config.toml
num_attention_heads = 6
norm_eps = 1e-06
attn_scale = 0.177
parallel_block = false
extras = ["local attention windows", "gated attention", "a norm on each head", "hashed n-gram embeddings", "an embedding shortcut"]
init = "uniform"
init_std_qkv = 0.0388
learning_rate = 0.00376
beta1 = 0.95
schedule = "wsd"
decay_fraction = 1.0
decay_shape = "linear"
final_lr_fraction = 0.0
batch_tokens = [16384, 32768, 65536]
max_seq_len = 256
Each number is 128 + 24 x the weight over its row's rms, rounded and kept within 0 to 255. Layers, rows and columns count from 0. Numbers have three digits each. The size before them is the row's rms in percent of the matrix's.

# layer 11 MLP up, 512x192, rms 0.0554, rows 47-95, columns 0-95
104:168134106137113092123146139151109146130118148152102134129160156154139105141136168104115122132178129154184151144122132173108107140111107136119120141139135157122101140095105107151126127135076119113120096148156115148106130171147131107101137182093093128130125124112078095165131164135177090135
104:127110089124142063104120139129101138095137155135109138109113121102122134113132113116106148159114127116151140152161136121131133139170101123116087154076083081130114136122156120122134139122133120137089094112103082141152141159104143168147119138094133100122137151134084114131108153144118165145
094:105119089126153139082136081111148114118120148139113114115129145089132106143153171130135128174111120137090094110113153067110115149105154147101142080138146134099124135149146131115134120101119087158105131181190135148136160133085148124151135123145124171132104114115104157149114157148151172122
099:103126149134081109149128120131175147137074113125134103153094118107116115153141136150111086175124115164106133147134104109170127127098139135121106158122142110155121133146077115095157130163098178156108171176127141099130131162108117135137135114175143133110164136175125147133107131124136115124
101:117144137132132141116134135131119125105122157097099110138125160149080128126089089103147153144134102149164089177114130145091139124114163117075156141186104120116131103120146130132109097108088116121151142119151167115131111133117103088147106133133148100141114145131093075131150175073150154091
100:118181129087126126098134126162158147105092109160156099145103139143092185100127156120139129098127157110107118151144131180134089124096079136132115128163105158101114129101126174167114128105180162109136145158111120127142108141154112162091120102143137112137134126140096136144097123132098164096
107:120115144098133105143123141121152137144149107127148108146096133111128123164160109068122103116151075133147172152166149121110137161125104144172079082153193094173133139138071122154108106153145121107111144138085119126125124136165091102162121152095124110101107158169097142132133097120105142143
094:189112144144159125143139111102099153177152145129143110099121125119122152124142134096070129141117114150138119105186174112123116107147105138142112140121106120142143171143105179110116134147092106101111107123148139094126119186132143116160117089129152153133125141120099091126118156159171156094
107:142150143115129136109100103141154130118119193146075116125109103087091150115140144116126153122181146115151140120144116124102141098100123108115136102139064099093145104111132147107150108117126094136151156095134110133082162108147148104109107106163167075125114147067113139132102093107161111159
103:098111175132115107137148104132124092129139122073136122151137119123112115147134103123131127138114137090126090062125116094123135076131138126140101144111138118109116099106113089066104137138148099147132090135121122126152098109190148084097095138119080113170172137178149108122122119113112137090
106:102204122095125124127120168157150132136101072141137103140149155097088132089113131149161144098125150144126088113170108164148114124133156120138176102119139148165163123155089131094132083122134125114127151087139102143100117147117110140095120123146144097190122128105104112133136134079151138150
106:150119120131124163144160136113154105117157184152148165149091101074127143089064121160113114163128129145149136108113148114140162179134142128170125117123117170125112161147163116161180090152173128101103153118142153152140165141101121151143110116113109096117127115133094114094105119113121112114
098:123114127105133097169152133099128159142147135072138153144119170101125117119113130105090101123169131128185157146153113127111112145116087114189123107138125163158123124191152146137139144169132174147131108160121082134162157085120116117114138120094139124133095151065133137178141154165163149153
110:149167120150093116131103126155112110102159149113162110090128138142140147093107145119170145094143108163165150121159147148144098080126116097122096171111141140127126143127121187066123123090114093159149103140104137147121110144112121090142141128147112139112143105101123151144126150112127156125
095:116116140099140111122104120167162138140100092160121122157110159118126143126123099135142140140123097117123134136095106119126107122089105166092116115150156115107159140120069097135141143077188152135112142111118153156126113146115158158114117089117111144118115123072178131154130092121103116120
099:167152105109125122106122118125136092137129113135125072124124119136105126136093081118107135142143093170160136084155161151103147116165146125166145120106142177139084096197100109146102162118143164094119079079166133132127121110101117130171143147157127176164123129119146119103135135150087183160
095:117139129148127143099110077176058135104093135145128155100162125141165143132163195114147146086141112104104143133139121155120109118142133131119097105129092126135111101146107118114153157135095151146118065103149102125116163091094122166140121126142113150109152092131097135084112148151130158154
098:153115135116136116120175081104107152106157136117153106158147108101131113150126158136116107138157147146123164164129172136096151129145149107126119102178155149118153160139138110167144173168113130159135146119142109102086104121118104087161112136090103155120191146128162135103165118086114117134
109:105138112131137141143127113130132121086114166167103146123120181099132145165182183122118151095098109132098126097122102133138095118150112145169137079134080098155156118127139155177144125125108092131120123135119117105161154144098113113142144134147143063095134143129133110116128122082131131099
107:139179097095138135102099103141121122110142119130138118106141076139136139099153100114170131108125095120137144112132123123143161160123121098119140130125144084134113129111117133128136074118118159111122139091108129167153126118128128110124094136100141120105163115075173137111113126102087173148
105:164143083126124110156107141096081145144123173110105128139140166172148158148114145087137148133093110170142094121105095105124144147134142147101159110120109168173134123125095103140129162163108103165103118094107122108123146126106143135078136105118129150111101129164102106124102094124142129163
089:097097138096106148142147153127125130129132174147066117099137150131111129142138114100122101118133101136117090125165149132140118105127126129135135131162143129150168084112119121132108088103161134131151137077130128163111115109079127146119116104142152114088159109096140155090113158175158092096
091:170152132150167129131133137095130162106099142119143135124135095123164095073133148152119151135124113127149160131111152101076119129090182138146131122111115193136136169146171149146109153131167115112120133160154116143157140111152097133155096158131130146144154123088133121138172100122150164158
090:146145149120116148090063121115130117128111122126057091154143113142100111077152131151166174093094161092127110107123121125128105109103183150121134107082136134134098140157157148151116127124106138103118141115115099096126085108147085115152142155134116115176124137134158112139151126105097136144
098:125120128115094126125171134108115116079140115099114154145110119115097157111117107094103102152063134113110096108134151123143097102138096144138130090186149145108116147098099157177095081162154133110125154120179093137123126100153105123109119127093119124144121116121085156104150142164120117109
101:137072136090118129098137113154162113154146187127084081110104090108101165083111159146152143134137098106157115139146137146089137168148121121107131170097162104130145111099149157133141135117093162171102133134133130128118103084113107120112155098124139111118110145139119170166143119136155121138
096:085096121127172171153136179111167160163146138147094146129131144091154095068103146178130128164130155110134125119146186117140130131122136139112111151129132123091152121176108131111100107130088150155165118128112126127123142130132127140083105107170145074121130204138122152127120116139129129082
095:165121140105155145125122118112127164161162147119107126139102152115123120103118115115159134111176111136140126164104111112107130124152137134104170103139110086157140083097153135161126140094161066121169106087100152102156169099099147141140121103130185143106087104084114075106105128115122119119
094:104169133141120167107159129083170171094168122141116125131145120117169127128105114187124180132126171092119135150122160068133138166140115114143148157138143126143059108161129133107125127142120110146096131151134150117120162115092121133134158072126116144121140128149132172115102155123147135098
101:138094118100114106149114129117090139142130139176131155095125093135134084155142172174127114119103138063122125151119141111199106116107112137158139137155129176118106118149113129127146102146114105130169129128087105122161159120168087126138175105136122150119107116146071140150148123125123103119
096:140087143135131153104117172129122075093108105128138126103114100138166121145104146118158153099121177141157097155112153127132113104122160123171120138137136125072109156143126145141108116099114122102144115146099085091158147153125135157112115148108086149155092076112098156136109138120129151153
114:118152144151112133156134133127146131153122133114137172145113162134121159131146145171141148136109096140180160133143146143098128118136124193120151129131137145106093093170123182144153113138127087094131147143153166113102146145133122135168090117125121075109113130134149124118125071153140112153
095:160110162125125169127145137129147099148121157154165127097161145077139124113153140143148126146130145116113150157120089121134131117137118069103136093168115138132127180172107088098147110126165114089135168114128101121117120134133124195154182133110165111162120100128121146174182159129137117130
102:157137166139159116106141117110091136171097175132153159099128164155129172124104140141151112137124121144157134149124120144129157150123110115135124110111118111110162106124135100145150144112164136155144135099129117122128115108147153097112109184134128110123134140187166143139113117128131127135
103:100133156116135192145102129115111118123108118102141132140141095132161133146107099158150128136110121172135083122119162155177146160130106129158112138175114089149148109129114128126107119107146142083089108108102119114129163154140101123130116179109096126149172101152103106125108079154133134164
104:126165141141121124145134105119142121128168162173089119142154174138099134132184127130173113136180138115129100145117127098151108129144106136107128094134094134128095131128179181100143133138156144078130143138093128125120135092136145132112128127070114157165160142139109135114182121160168150137
101:102145109120111112173097126129161152104143141127154131124130081127114150099181109116152090072138136120100119089119146166097088170130109141123133128126129130092136142143091146107107119117154153111148128183111084085119138138117129115131104150119118125123159121094118090136153128099126118165
107:131115124122127122122111117132110085139121157091131119149098142132144100087156113131167156070104129130131102153120089136081113141144094143125105135113124141096116130117171151118094115135098145103123142158105124130138135163145087119136144179141127128142123125106136133102114159131076151144
104:148108138128129106119120116150126139118146106124121101150166103110130107153118133118156108147149160160090142134130096138130150098131104121119159120113156109116091083143164136150157112124108104126097095147101089126144133147103089089117170132121137175117083093098111136160137129153136165141
104:168130111114121110148103114120094126117160170170146102145117122124131105125132087131130135135127076107103123141071136153140159132063151127150119086103106106098108135142136172119135108111109166165065132143113110130142153164165078077131134118113167143082090128145158127111125153103099102141
102:139141089152155108113114128109121164091105142106126179127142137097132109090137086111113131150129129115168123119113132147163096134136110125131142147076124104082137087108134165135060136133189166121109199151127128159122119138151132132174156138131100125146100120169122124128127134158101121109
096:138101132118129127106088119102153136099149134098113127115071177139075164123130123108129144086102085116106133116101138172169104138117154102123094169133159157089119115133136133165153160093108122107162099096165129198139121116153104119078129118127105084116118145111159151146114132099099132141
101:092084088096097087114096096194095055123113135170099134117132120124127150137132158111122162130110117141098124121124102117123109167120144131143145124130090108157111138085122129147155166120130139132108125127114128075141150145103159172079105134150095143120131136139135159134110122129153118137
102:103126124082144139161120160123119084183157129131136118122166129165138171110139144132160131148145105154116122117117136176152124161134138139128116136084148172120152134172140123162144110166124121161141180135151162138126171149118138130152117135158136126122123102164086141107142115129113091126
103:130131131097063096088136158142175124118122114112128136098093185157168118115085123113105165147126125145148162139091143111135140143109148087098168158142133122127109184142123173121132120170143130120103138129104175120127150170102131165093118162099111108129122095101151139108103107093143150139
098:137171154108127130073070112102082102140117124105102130132131072131135126135135123138124143133127131097160112177113133159152132112108143113130071101140163124116086140165139116152109069102102101134136125174120135130159167164158128160117130119113134128122136138117118145141150129106125105122
099:130121125126142164106162110095139084109104146122162102148160134158126085122107146128131212124141141157146121107144130105138120130141118199150114100182083133138098138137150098117099151129125124153161087098123118168093090088079181152097134132151132125087116153115148127130093103142143160147
099:114117189122179127186108107174142121168159169130090120151152157117145132123094125135116125123132126136161154147147094127148142146093131135102132147120079137142139147108096127172113175151153118137093144102133066106121158121123119120158141131129124202095167128139113129127129148114100139141
098:141143128108104097134149139150135124134145152157128105109122140089128120151110093144156164076134118144154112131103115170103148136098090153130124106134123167115131116118109112094087138108164130180160098095113111189167114134141131135144103120110152154149117105138055132147096102127107153136
# layer 11 MLP down (transposed), 512x192, rms 0.0554, rows 47-94, columns 0-95
108:145106143146143122128161154179155124126147138137134154128101159121155147161112103135112115131129191149089123102097131126161142121108101140101104109124104135108173126120102116129156164148139119140116108116134112137116126126090079120141138156110140113142108116124119129144136150100125129154
100:167133105135116146131152160145151121120107151172102126121159131092090141127120174088156100143145147075146147145126141117141132105125114178122109106122125124081163135129179135103139108141167162090113128106159134107140164157098093110124128134133093107156120182144095117146133120147154132104
094:084151134140137174110128165101092127127117108123124138113177149151159169121111113141156164127118144160144110093139129133086174149132140174144097129080120152129153112148124094127127147151165125155132181140143108079093088139078121117124127128100088157144112143152099157113153107142098135147
093:132124150122165080145083106151134121125111139102138148111063156175145128155135195119125112137155137109122145162126127123149138133143104139095136105133103105159127169121169108152145129089152123124129133110116139162123118182115138144116154103128099146152167153116109133148128115105140155115
102:129127141144166163133158152128136097132134124132102094123084112138106121115110155093140122138140137157178153122082120108114126126137111191148121140105154095124130175154117118111160167108111129105101128163102107121151134130159118117150118100154118134097165130157126125142122156151140120065
102:094093115080087134132171141130117144152110115113146142107140076102088142147154072125120104118126159144130128129137132163112142126130162105117159160116136117170153150085101125123119134143122152131108082141125116136097098123107137115085076119114131139126100141122113136140130125094096160117
099:142168087158112123105106085134127109141151144087118163119151095167150108097121146130106159173139113114134131157137088130157129158133140153161112128156122091147087083140128109100145152130090159089123097122121123145080131077127149124114193087117148087140111116123123161132135132131128160118
098:117119125127124138147138133141114167145142091117160119128121107078108107146085121123156125170162123163100083105138132137126128155111147124159108109125098140119179120076189116155097117170141122154075090168124128152157111090096076135084135140105169152116140101102141111109094176100138120171
103:143125109106119064108108120090160137111127130117106105129141092101129157123205101160108162139171140113098093105145109145130128116099157099130148144165096122123121131155093128131149087127136132114146160085114140082097130123131137131123137103143098139166134152119145138181139124154156121124
096:119126129120133132161138191102110154108096127099141134103114153141098092119149161129115143178104108104125156085134104102154120091123110117126148089139126106088162143170162136101084148147113104100165086158115119126103135145142143134079129083092132144198153106115137091183127160122161121114
100:135153111129151142138112151160091103154103147113162153176141120160104161111138134134138125147141143127152095102118093119127121157167121138134136141104139148182145128120120104137144151109122133120122159138106073119124113121112131174121101160129143100099129145139112152125132131109136080143
098:142095166105129110113140132122114101141101128142155145154118159057162112112134154159115123098139154139119098113107166122163111160113119137142070099096136137139135128120110148130196126111149145121099156138097112097120132176116121142187104132138122142111155070112125118130153119126151118107
100:110124149133131104102154154161154134152106106154115091109167150116120130133151128150140088122109132100126144122121158120142144172132108076098100127160128155139096183108169124176146100146089130151160122134099122120062152132157138115106125070114114141159090130129133128128113120154125084143
108:130157106133128112143152138152112106147138097121146104108149157138133151130120136148166115133109118130160115123134118099153083097163077139168141164114098178117122148129093161079145163103161087127168120079163121085112083137131112066120131104159077094107137112125129165151144158097114157142
094:100132088060074152074125092128134099109149142096128089113131123162102166122127154097137153115117144118138172152122145095126123120125097091157103117098136151111112142105113140109091109153140131110149128135164101128109127162116144145133157141121110157114147107107122121113081131157083155102
099:137093136139098115141129146104131118119127083128108113166141169138095174152138140107162149124133130122159170081120152133114102137115156128117125095123170135121142131160162112141146121127111118164134144131145085125094132129146166145111128110148146123143095173137163091097119147133125111128
095:144126138164149103174106155164140146112172126122078099132110115124151097118124109150065182143127130155130136110154148115137154133146144120136146148157150161162133117140117131112122076163134084114137131134137155091097114150185168163120120094153137107120084147108150131148127138131124122120
098:141136116140101142113124150138088160139103106119115142129169165150154106134112149127123133129146124134131162133117126133166093145125131144096176120162119106115115138126131163149119170143095115169153091128138140156167070148114135108155129154136134100092189158098142155089184121144132138107
103:120075167104105116172136114110144120130115164152114143145130163071111136102126087143120125165134156126124112172115137130113095114118100104138119172150114105092149130121148140131098131112130165097141148183126161123126131152099101092127107090157145121126142106148145137142175130102174125128
102:167124120105115127130085117112133133146102167144105085122109162177121148127164079133105180131107101155137098125147115123086153117179085150126135098114101083132117159152154165087113145125129088142127127099144150116147110093105140107102143134081137093110139138138103113087144125112123086118
099:166120108141141169168124193158156137123109155090157112138164114114093108142164098091135102105144127137116139179109107111129146164112112150130146082106141105150142096151086076179124127134094127118136133103108128124171089138135129141134121148121125126128121093104157127139115114126144125122
095:115125121115125110129126121125110178154124144104174134112153151112111127105134109145066128120119096147132146137188142116102104103099145137124165139106119104148162138161102120156142126119139143137095145129159152119107173126132136157132138083085132129091148135129111173171136146204147125129
098:111129155105173109170111132171153115150070153134122105141112122126116095137129119122148167149098176144133154115086140136150130117164087140104112137126145114136162164083117147159135102145125099142158149101127149124099143186122132141132148075135142107123116108164119126155151118124129165093
099:154131141124126147116148094132144182124095141161092150100115128117151120088093103116161124135199127110116117146143117100136108135157157120132142082160128109125126142118133136129081139150145137125128119114132145124144128138114137139168131118102149150125122146138111166153111178118130178148
099:103113107106128142128135123080127116167136122148112125111182133169065166082110174166125122142091141172115122111121118118116094115124135109132121134119152160123129099129141119120114113167148115136111142059084124138130104124182136108128123087165092135137120137106145135127119139089111135104
095:148162077124096130138124159135149142147105158132143160134156119083140119116108141117114130111136143119148118115131130117086134160095131110130178149131094127106151152144128172118112104104123131089165115105129104114126099093119118119140171167153118155164137131108140139117089127108136084206
097:127078103109120146106166133146116149105146147162127086126121075172103151171129137143118116115134100129133106103115116112167055114147125106105128148109130120161154138099109131130081173129124119123140158132138150142168107099108101140156078101128139180118125116173111081112092138115132167107
092:182127076122093115173102126118159128105133110146143158146128166138107142104147101148134128141119119157151131147159158165126148150097105134128134089134124152119119094112075151143123141076149103120145101134151162138135151164126150121188126125136135108137095155157147117113128140121110131159
093:141131113136148145104115166160191144119139132160153147176134125134157110126158123107146158114121155110124124112127081127104125142127096144130134136152135120106136111069161115095150171117078114127110109139074137146115107121112165143156139087079128132113152110111117173114129176139148112114
101:121091128137129123159113152162080126100142101129128117144118159112103102114119138146140151143124130105140098152161187155168077176096150117132119134147118181161115112132118116172128099138158168141136116156109158115175148154139116141147139121127100105142168091093146138144191158152127139140
099:133107151125151129137143114143147133173164132136087086136099162129115132151151105120112122140135082088098172140116174119096121154126135151136145110148105143181178142103132152107088099141146127161114142110143123171110145106141106110115133073150167124154142188123131100102122126126149061168
109:120146135133108170135120140104169110089138085173140124138110165085173143131140111146134131114129132103086101092138141121122140164139141145127089171107156102085085159104152115119107111158131093109163141121121131125108079080112151114122109130173120128138116124151191145172152147134143134111
093:158106131169176180112101132160134127128158133169145096128116131169133113170113064176107138086164095127095097151156090139130120122146121157136123133146188145096084125128114147142115099143116115132075131155105140144128124092120136106113112162140123133129147127112172139152072137125139084166
095:114124145095152114142111177116101171145094114152147150126152136104132176110126110096121105130165162153187094115135165133140095145162096090100143114144116140120163139112153127141128159157085148176166128127202128110114122134129136091128129073127071144148175111166125133122145148141115112106
106:138137135119144168110154143137120105146115146143128130153142128128107148136080119140134108141088159173155095141114110112100132105091130118155076151110133150102134114149109147108164153132087144135147142082117072081157095124096131127122106141119073086142167129100145176111129173131150143139
107:149133151099193105138134112103132135128158110146058133127164151137109134106148078111167122101119135176095131145114162085120084139149127124105105156110103160180147143055122129118144082172120135125142080122109141104133085127127120094138129123102123101172144122108122112117112110108137088146
098:110135152096136106171058122086165153119134158140177124165139092100117113121159144136108146119144135142164102081120163121145092111151129110104088138098125134125181168129124103094081158134132117147097146163093101099121121139153124115099121101114109146129137181095088123148128127121179115167
106:092143155109142128133141112161106127138140150097111138108093112118112155105120174128136134112106135128099111175160127134129095131137138145143103098123109142134114111112104178121099145077134129120081165115128119147164097159170092145092173138149139097143132114117145133082100149120123136141
101:173096094120129128129138108135127136145076136148096108066136114094131130129075147137166086150146154118105159134139108118116134091137128067124124132117159128149138105130112130121140156124113111124114107111160124087113117121124118146135156137134096183125107131093094087155106169129163126148
103:159154093137090113116118088145114144179126130135130137153127136176117168124162079211112150172135121139115076167168136120104135125101139131122103108112104125143097122145065122152144162122116087133124118122127089146092134111149128095159154149160214111186132102124087133137138129104117098088
099:111142111130118112108131135128151132098147156137128108160122118107122147174121129129141149100125150185137128146133097151132132113118123160124160145145096140135111103123151110095138125158134115123088147130153135097146123167143099141158121104126130121107130128099143121107155099084163134137
096:156114152113118167105111142134141107105121141130133137104102135145068158157116117130165138117131074152149095124139113158087069074120150115118138114120095146100114140106133128132153159099168126132122118086128107126129109126129123136117142145115108111127116165161163152145055081125124151156
098:128144103128100101158117146161152171132120130127128185141154134074139158152105092123192152146129116147172132154119106128171133143151158113113129114150105138146105130138129128132158152106150101146056151149093121136130117141123209159139121160105106086196127137140139159152134129094098135126
095:122129122090106150143162153098135129128116134131130129153087117137137148129127144146076102102140117106086098085090148141075124176143126143102135096104157134147162127111121093141147119145141167100143110100112122155150152160124116099148114106117137142113095117161110123109169112129115117097
095:149111120111125061139133171109097096145161128127107158100103150157170131098131137105128143123099152110129137128125110142097168127082113120109147164149108149197099117141098124134142162129145123121139163144123127175123125144131167118093129115107136144107139099098139117087114143149152132156
095:176132098122119177121156121162168140123182150116141117106149122121139124131109088146107144103096147136144191160136112133134150103141129139123122148080117117094154163140131139147130141116161157105119120142164136138154091116150145141149125123133105087102150080105127152128057127097123141139
101:095144075102176159112127114129080126106129114108117168116127106157138151139166158124155139122103139112115163105096112097131128125145105102112123086122129120101108148112127123125180116143099134148114136070164113093136132085124156141159130127116160141153098155146115113121131146160159079136
095:152128142143128139123141149167131186154114149087108136139111125155152113137122090116144126122110115114142119114158103110164113070100129155150168075111154150118187112144064134137106171104170121109095102131114099125115116135160167180127130096158141115094147127144120119154110110134141132144
# layer 11 MLP gate, 512x192, rms 0.0556, rows 48-95, columns 0-95
099:101118135143121148124111118103117103139140146146161183161135161150075108121106100133131142108131121112123142085126140125154086124113136099118138119135136123139175123116095170153154131141146164123110141157171130069087139106161110127129132143144108150134167079101154101128108113110135090113
099:103129147117141183107153134106125104109135118142137151103142155172146162140111109145117124128112138150113127061124162087124116143099123098104131101122133149131136111137101111102102119175134135152143141129141135110110138140081147112066147123117134155150101115174098139113150156173139133110
101:145118108140110109134138137101092179089093112113143110176144140123130130124120118134109121115107060161109121139136128139130129140133124141112115082131152152088107136113153141136149159089088131163117119148129159180115122113156134159171111077127116111106167143126171139150131132133117147145
097:134112155154136129136142140116137141175104108133134120089109141130098119108153089111116123155133134166140156131127108148131097143091147140139160105140158173089173126159119156105157111129121129141145118098152108137086105131111146141150117096080118129124138119130110103080098104106078115158
100:163122171130064143135131114145146107119082140138139137158086111165148138112114144081091136130133102100110163074156126126088152103135138127120094171123149159114158127169150131118185120140132102121081130150122170164144100159128137152145114161114149155138117122108146128086153113094147122098
108:088139126117110136118121175111099187118127177140117092133155109117148115169105122147116119145092139100077133096142116116134100148147118152132102096127173146098185127134100076114118120107102099103117174147158138111125148147141103122127140141123115171131133124132123150134117078159096145131
101:149119124104136130106140138087133124111072096088087092105165125154124132129129137159146136125132165157109146138143125142095121121110140119167086150108106133146133171097157102099078120093130115135149086138151130070133135160139108138075105107076109170103129139091126170084114109160146115146
091:144145132146140110083163130106140133130133143106144159117137116097090129093176126109139129115115146132125107094140125134135120101169106139132083105076092162095186152151095139107134156112167145125122125094136127133121155127137114094133158105135149136150161125156113101160112168108131099125
105:108100094116106082102099104061137152117132114150143122120150171160129118115108138133108129088125111118135116157134120130112137106145141108153146125141138092131117121140118183067083122172112117125108127140118163101070100089157156100151102108119145139164130100109106152158150135117178128140
106:147150130101136106101123146157067127138151113142103150138147149159116151102180103137131122120083133153129099106122098144148079150124145123117139158126175133143147142145057137112113084129093100100122095101151149133125092126111085130151100136137094160193157103107124086137107125122128118121
104:132138127159109078109161086128119154099140096102134094150131112160105105175137133147159123159108128085119125149133111099157157152114146135160160138168085109131111158126153139112098162143109134159178094105169113165096150133120156140120111091079134159130124139183136131136111126139122143138
099:147127147103076149158137084126092138148133140110114173132121141089095140094171137142157124136126089179096102148111122106053113128143140157123106096160177162095139148135106123135103140132141157155094152128129131114151133136145141112144141156134132148124110130098122136164091097128109128136
102:111140160164150123145121126105123105117136118136165108125133129150112096102145136125161125089168149106126160149167128115127097177137162127113156154190178137081148091111122152120125141144107122130139107128153152133111115150114149099116182137164094148111129139165131151118082102137111103134
093:123142140145106110101062079138127119153135110092151109152151122141130146162131123139200120127125113145093129160164160162101097105147131121112102107102144117143102119111101170176113152125115131148060153119139108182120133121169098126126169107138127177153091126165141104169115124135134125114
104:094084152118121112107112134089143164068127153128166120145141107156124138123128105146159116156148121131112184090104103120161108079124097121132140153115111169125115069135159131183126188131107126109117117118158103153095153097128092122128116140131180097147103164140115117094145169100140141120
101:128101157146130178151092142092119124123117108141133156132121159112137121106141158117096141144114106129094141147140181111125141107097124099130107113171103107151113095165149104093161082132153131116143138142160100158127129132161151129163154077106094147104110078099198134147133133129108130150
092:148139134155152099165125079141100124108108128121125165143148129094104171148148099165115089144116125169128174108148155110170121115099101168121151112165114146107131164130160104112132124144132132100144136130148149114138122170120148124110164103106127105090125133093089187107099143138105113088
102:116135084111091104145084146120088112143155140134154126158102095142131069112112096133113116144156134142161144117089113114170146131126144138100110165102152138105131155120120146119138127140118145106119126095183125110069139160120167146148120105081113112151122077067140117167103094112115106139
099:106137135114130138127149137102133092139179142110121148108148127172144110114098117127096140120141122162109114133181130096111140151160139094127125113128129108126141144058127153112160134146109158152143137129127104125136119163155140127139119127124154100086086099126079139119087125118175152097
100:121120159122124146130152102126100188146112160134114136119110169138141143114141129135130126128165135111123092108138158166122110135179136140098144146149101111127160145140107086156151147144179078139148100135135157131128186053122120128122149121107153122145128117125107126128099155159113119119
097:134181152169096099100151092169157103136104085145154107123112158108101171104097115124179120159130174117125116111124150133118095150127102120153154152123095148111140162103098144138119124088168107113132122128109126130156118143151125092064139113135125102105130099113117102121086123110156131125
094:150186097134109143091185105117100155123101120121121168145153148110116166145129137149127125133152137100108106189158106120111131144134107124146149092143092126105117090134102091097099131113108129101140117132132129126146122109152105094093086153125148088132091109112118132121120118137101119112
095:157178095094092134087110118126101155159133128155122138123117154144117121059085115113183135093144133112070147120164151123119104122135177135129134079112103125124123119140177127161126139135122168133126130112144123138143115096092106126153118161123133149116109080120149156122114133140090138129
097:127151094142114131118115132131108145136149078088122144135132120105086131130099093130125139121107117068102123171117119181136154153103126102113123102130130128092125100190091080141141139167122158067106127120168170078104115110092136173124130103137085118140130111105139123122135112161082070185
098:187187129184105103139146139072117138115134152148161165123135122105117090133141063109115116165136117163126142162167154134125148110133116134172112111105092153116126077135131106127105102126148116112140089130089152142115155132139129135153103127132118117132138153154146093106165142136141118118
095:156159117153099127135113122107125117132148148101128151110103161115111108128185119146151121108137112154130137135142158119152090164152091122102159130146147124125142152125127129138119123120144121139139110127152133097143141134130139078152160162115088143103134084126147121180168175106188142091
095:105095105142114162140124104078152105091126123125170131157110188143112134142106110122150155152155137119107117141096102153118115117132134140120099140144097177160168124086099120150100119129164138109089119156094145100113152132116126087099114110100126116103123065152106131117152153064138086119
098:127131102144065122121178108105141147109137112148131129137118167139119104109161090130110116142132128119137106180173154163151164166090125157114108142149127125169124162164101092191124140106140130069131128077133121124115143109122091112144154095123114098129103111134145094102112137147095106143
101:100113123144112162103168155117130092136134139128095083134142111149137106101161100106110130101125111124156151171105163141162122123125106116133120161120123128157135129100151071165102155061132129159154098135159155139124111118124129093110171115125127129140132097104113165115091110103103181141
101:096096119106137159101133149100077165119084145147125120164145142179141099134139150101141133135121148113114168141159153160123108132136129151136124126149132169079104065091139118105149124137106143149120169067167135121148136114138144132163151161120108121087123129122133184131149143121139150121
110:096118109136094129104098167106089126141137154136119143118127086145121092124148113141149143125115150140176114129130124102138118161168107102112092123147131141136132181145098104162143087087150127181118077142131169114117109135160131117151156160140150148129135099141138110103149122099097142154
093:120154163090111090147179140144101165080144097166121136120103074089152153133128113149141132122126117137142118115165126096137076109130133123143133112161099119123108131108104091109132132063130139115121091124135134167142107129094109152098122135143109165186092133118101154154120134156131139147
099:111127158173066134114095086100118097150143148104132116164126129164122070176095191135143141119133130122106157128100097116138149122111118126133127115132113121138107091136164096148119167086103106147159138109121105108150108092125111150125145160086151107151146165102106109132114078099156137124
100:122144173133081162105093129142135078137144135109126096188147080142109112156147076126117083123148142123148139119159118136100125112142095121168144139127120117144136084124109125157093125150163156119155122103123120088102145148169088130146148141109125119183154112155127074087192108116144116142
102:135121085164081107080129193106097131127172108121148139108136098133144141111181141133123098085110163180129129132127137182110156106155117130112150127118158132170088188161119089131146130133168135119140111139090141118140166101139125118134100152107129121108148176107115068111094118129101106151
100:114170139142118127087111125127141127105099151115144184122124159142095107095150082138159135101111124135147118108130165164118153084161117109142196140116103083100141131097136136111110147112190132081148123110134114107121115164116124109118117141140114132150113096148063104135164114130129105186
098:159135157150090116153115152148150121127118114158110116151168151127160168101133135078067120102089149163126108167134113158164164131140121086112124139124107116125148127138140117119131169090139128117113149121137135129166097133138128122097150156148163109128151158140107086126128139116125128130
101:133180191136142140142150125128095087118147097082160111162101125122133168139184113122113168161093159112128162134164105155123103143150090121103116157123159139094104176097144127180101091100096110125141101108150138084121092125130154141142151139113096145140147137167092165097112105132114122166
102:128144152106130135124122154127100129124129162138163134140098128162078083113090156134131178099153110094149138134081102165124121124118125129169113126120139105129099085112155130161132105124148173105109099151170118135130120137122128139144156134145144096155099141153124157134158141078119131117
103:160131166117117121139154118142145124142127123139116124139138095146144115142108155167101088142116144162110137093141094177050149114141126144113171140140141147138154107084132092118163130179142189137137163122138109128122103126085093149110110144113165133132126160112145127126145141097178123083
097:113116162164094103138122137123094140123124067159177098075155173135111115115161135155142144135118089149127097101159167136157081058077148105138118099126126139112119121143109109166108107095140104164090127144125129165137114094132120113071135143117106132117123132130129124118102157150105132089
101:158177132132124179115158086151091140131110115125139110179126114134118158064132108122126117125139139155154121145146136142127165179139110131077133165098135107129126165140149111141121133140112135159156155159116122110101136117120043090130146141140107112097155115120150117094131137110151116143
099:127141178156141074102079142098139102134122145108126128104153149066092134125135114139196152107102118101111134139093150116117122098108112130103083150085121117137132144098132098149154143147166112138119146168135118146095087076114122139113118134142137111119142132106132134125145137113147157111
105:086108130168141134115157147131127158107103099106168145182142104098123156137139145141111119140133152117151136122155120132109164165126120102131141116153156138130096130106122093112120130119121142118144147131165126108141123092127158105175119110158123134101119158141139113160126100156098151121
098:108152134117122103121164148170085149131100125142146140120111110105154156150159120137158116155149111119138135127165156155120121143102140115091143131156100128127139118142123132121134134113145120157104126115145134148111135131130164128137133145131150123169072121139134125115126129153064153140
103:135158141092148118125117124096112100102125144111122150098111140191110133116164138159144142136113104106130144115096139126147125112170101156102071135145091136148143125108154113120122168129111134129137158076148119115131117113107193138156127119126117112183121138139141149123107106144126144158
098:138164157174080152133200115096166107121126139122139173120137089170116156136128127094123078157139151122139127174106114089129142096114095146148129132135132135116149140122127138101077120083127157186137159164147126134049122138133118109121130132121141125132182109127111141132112138128133138139
094:113170141134133150096116101140094104138099160106091127120145152114112115163136071104111139126120129158148132130091088127079156099092135164137098089136097149109117127146119092156105126108111116115170120097101153137098130100178118125141106131130090135111135124139124102108128143154095150159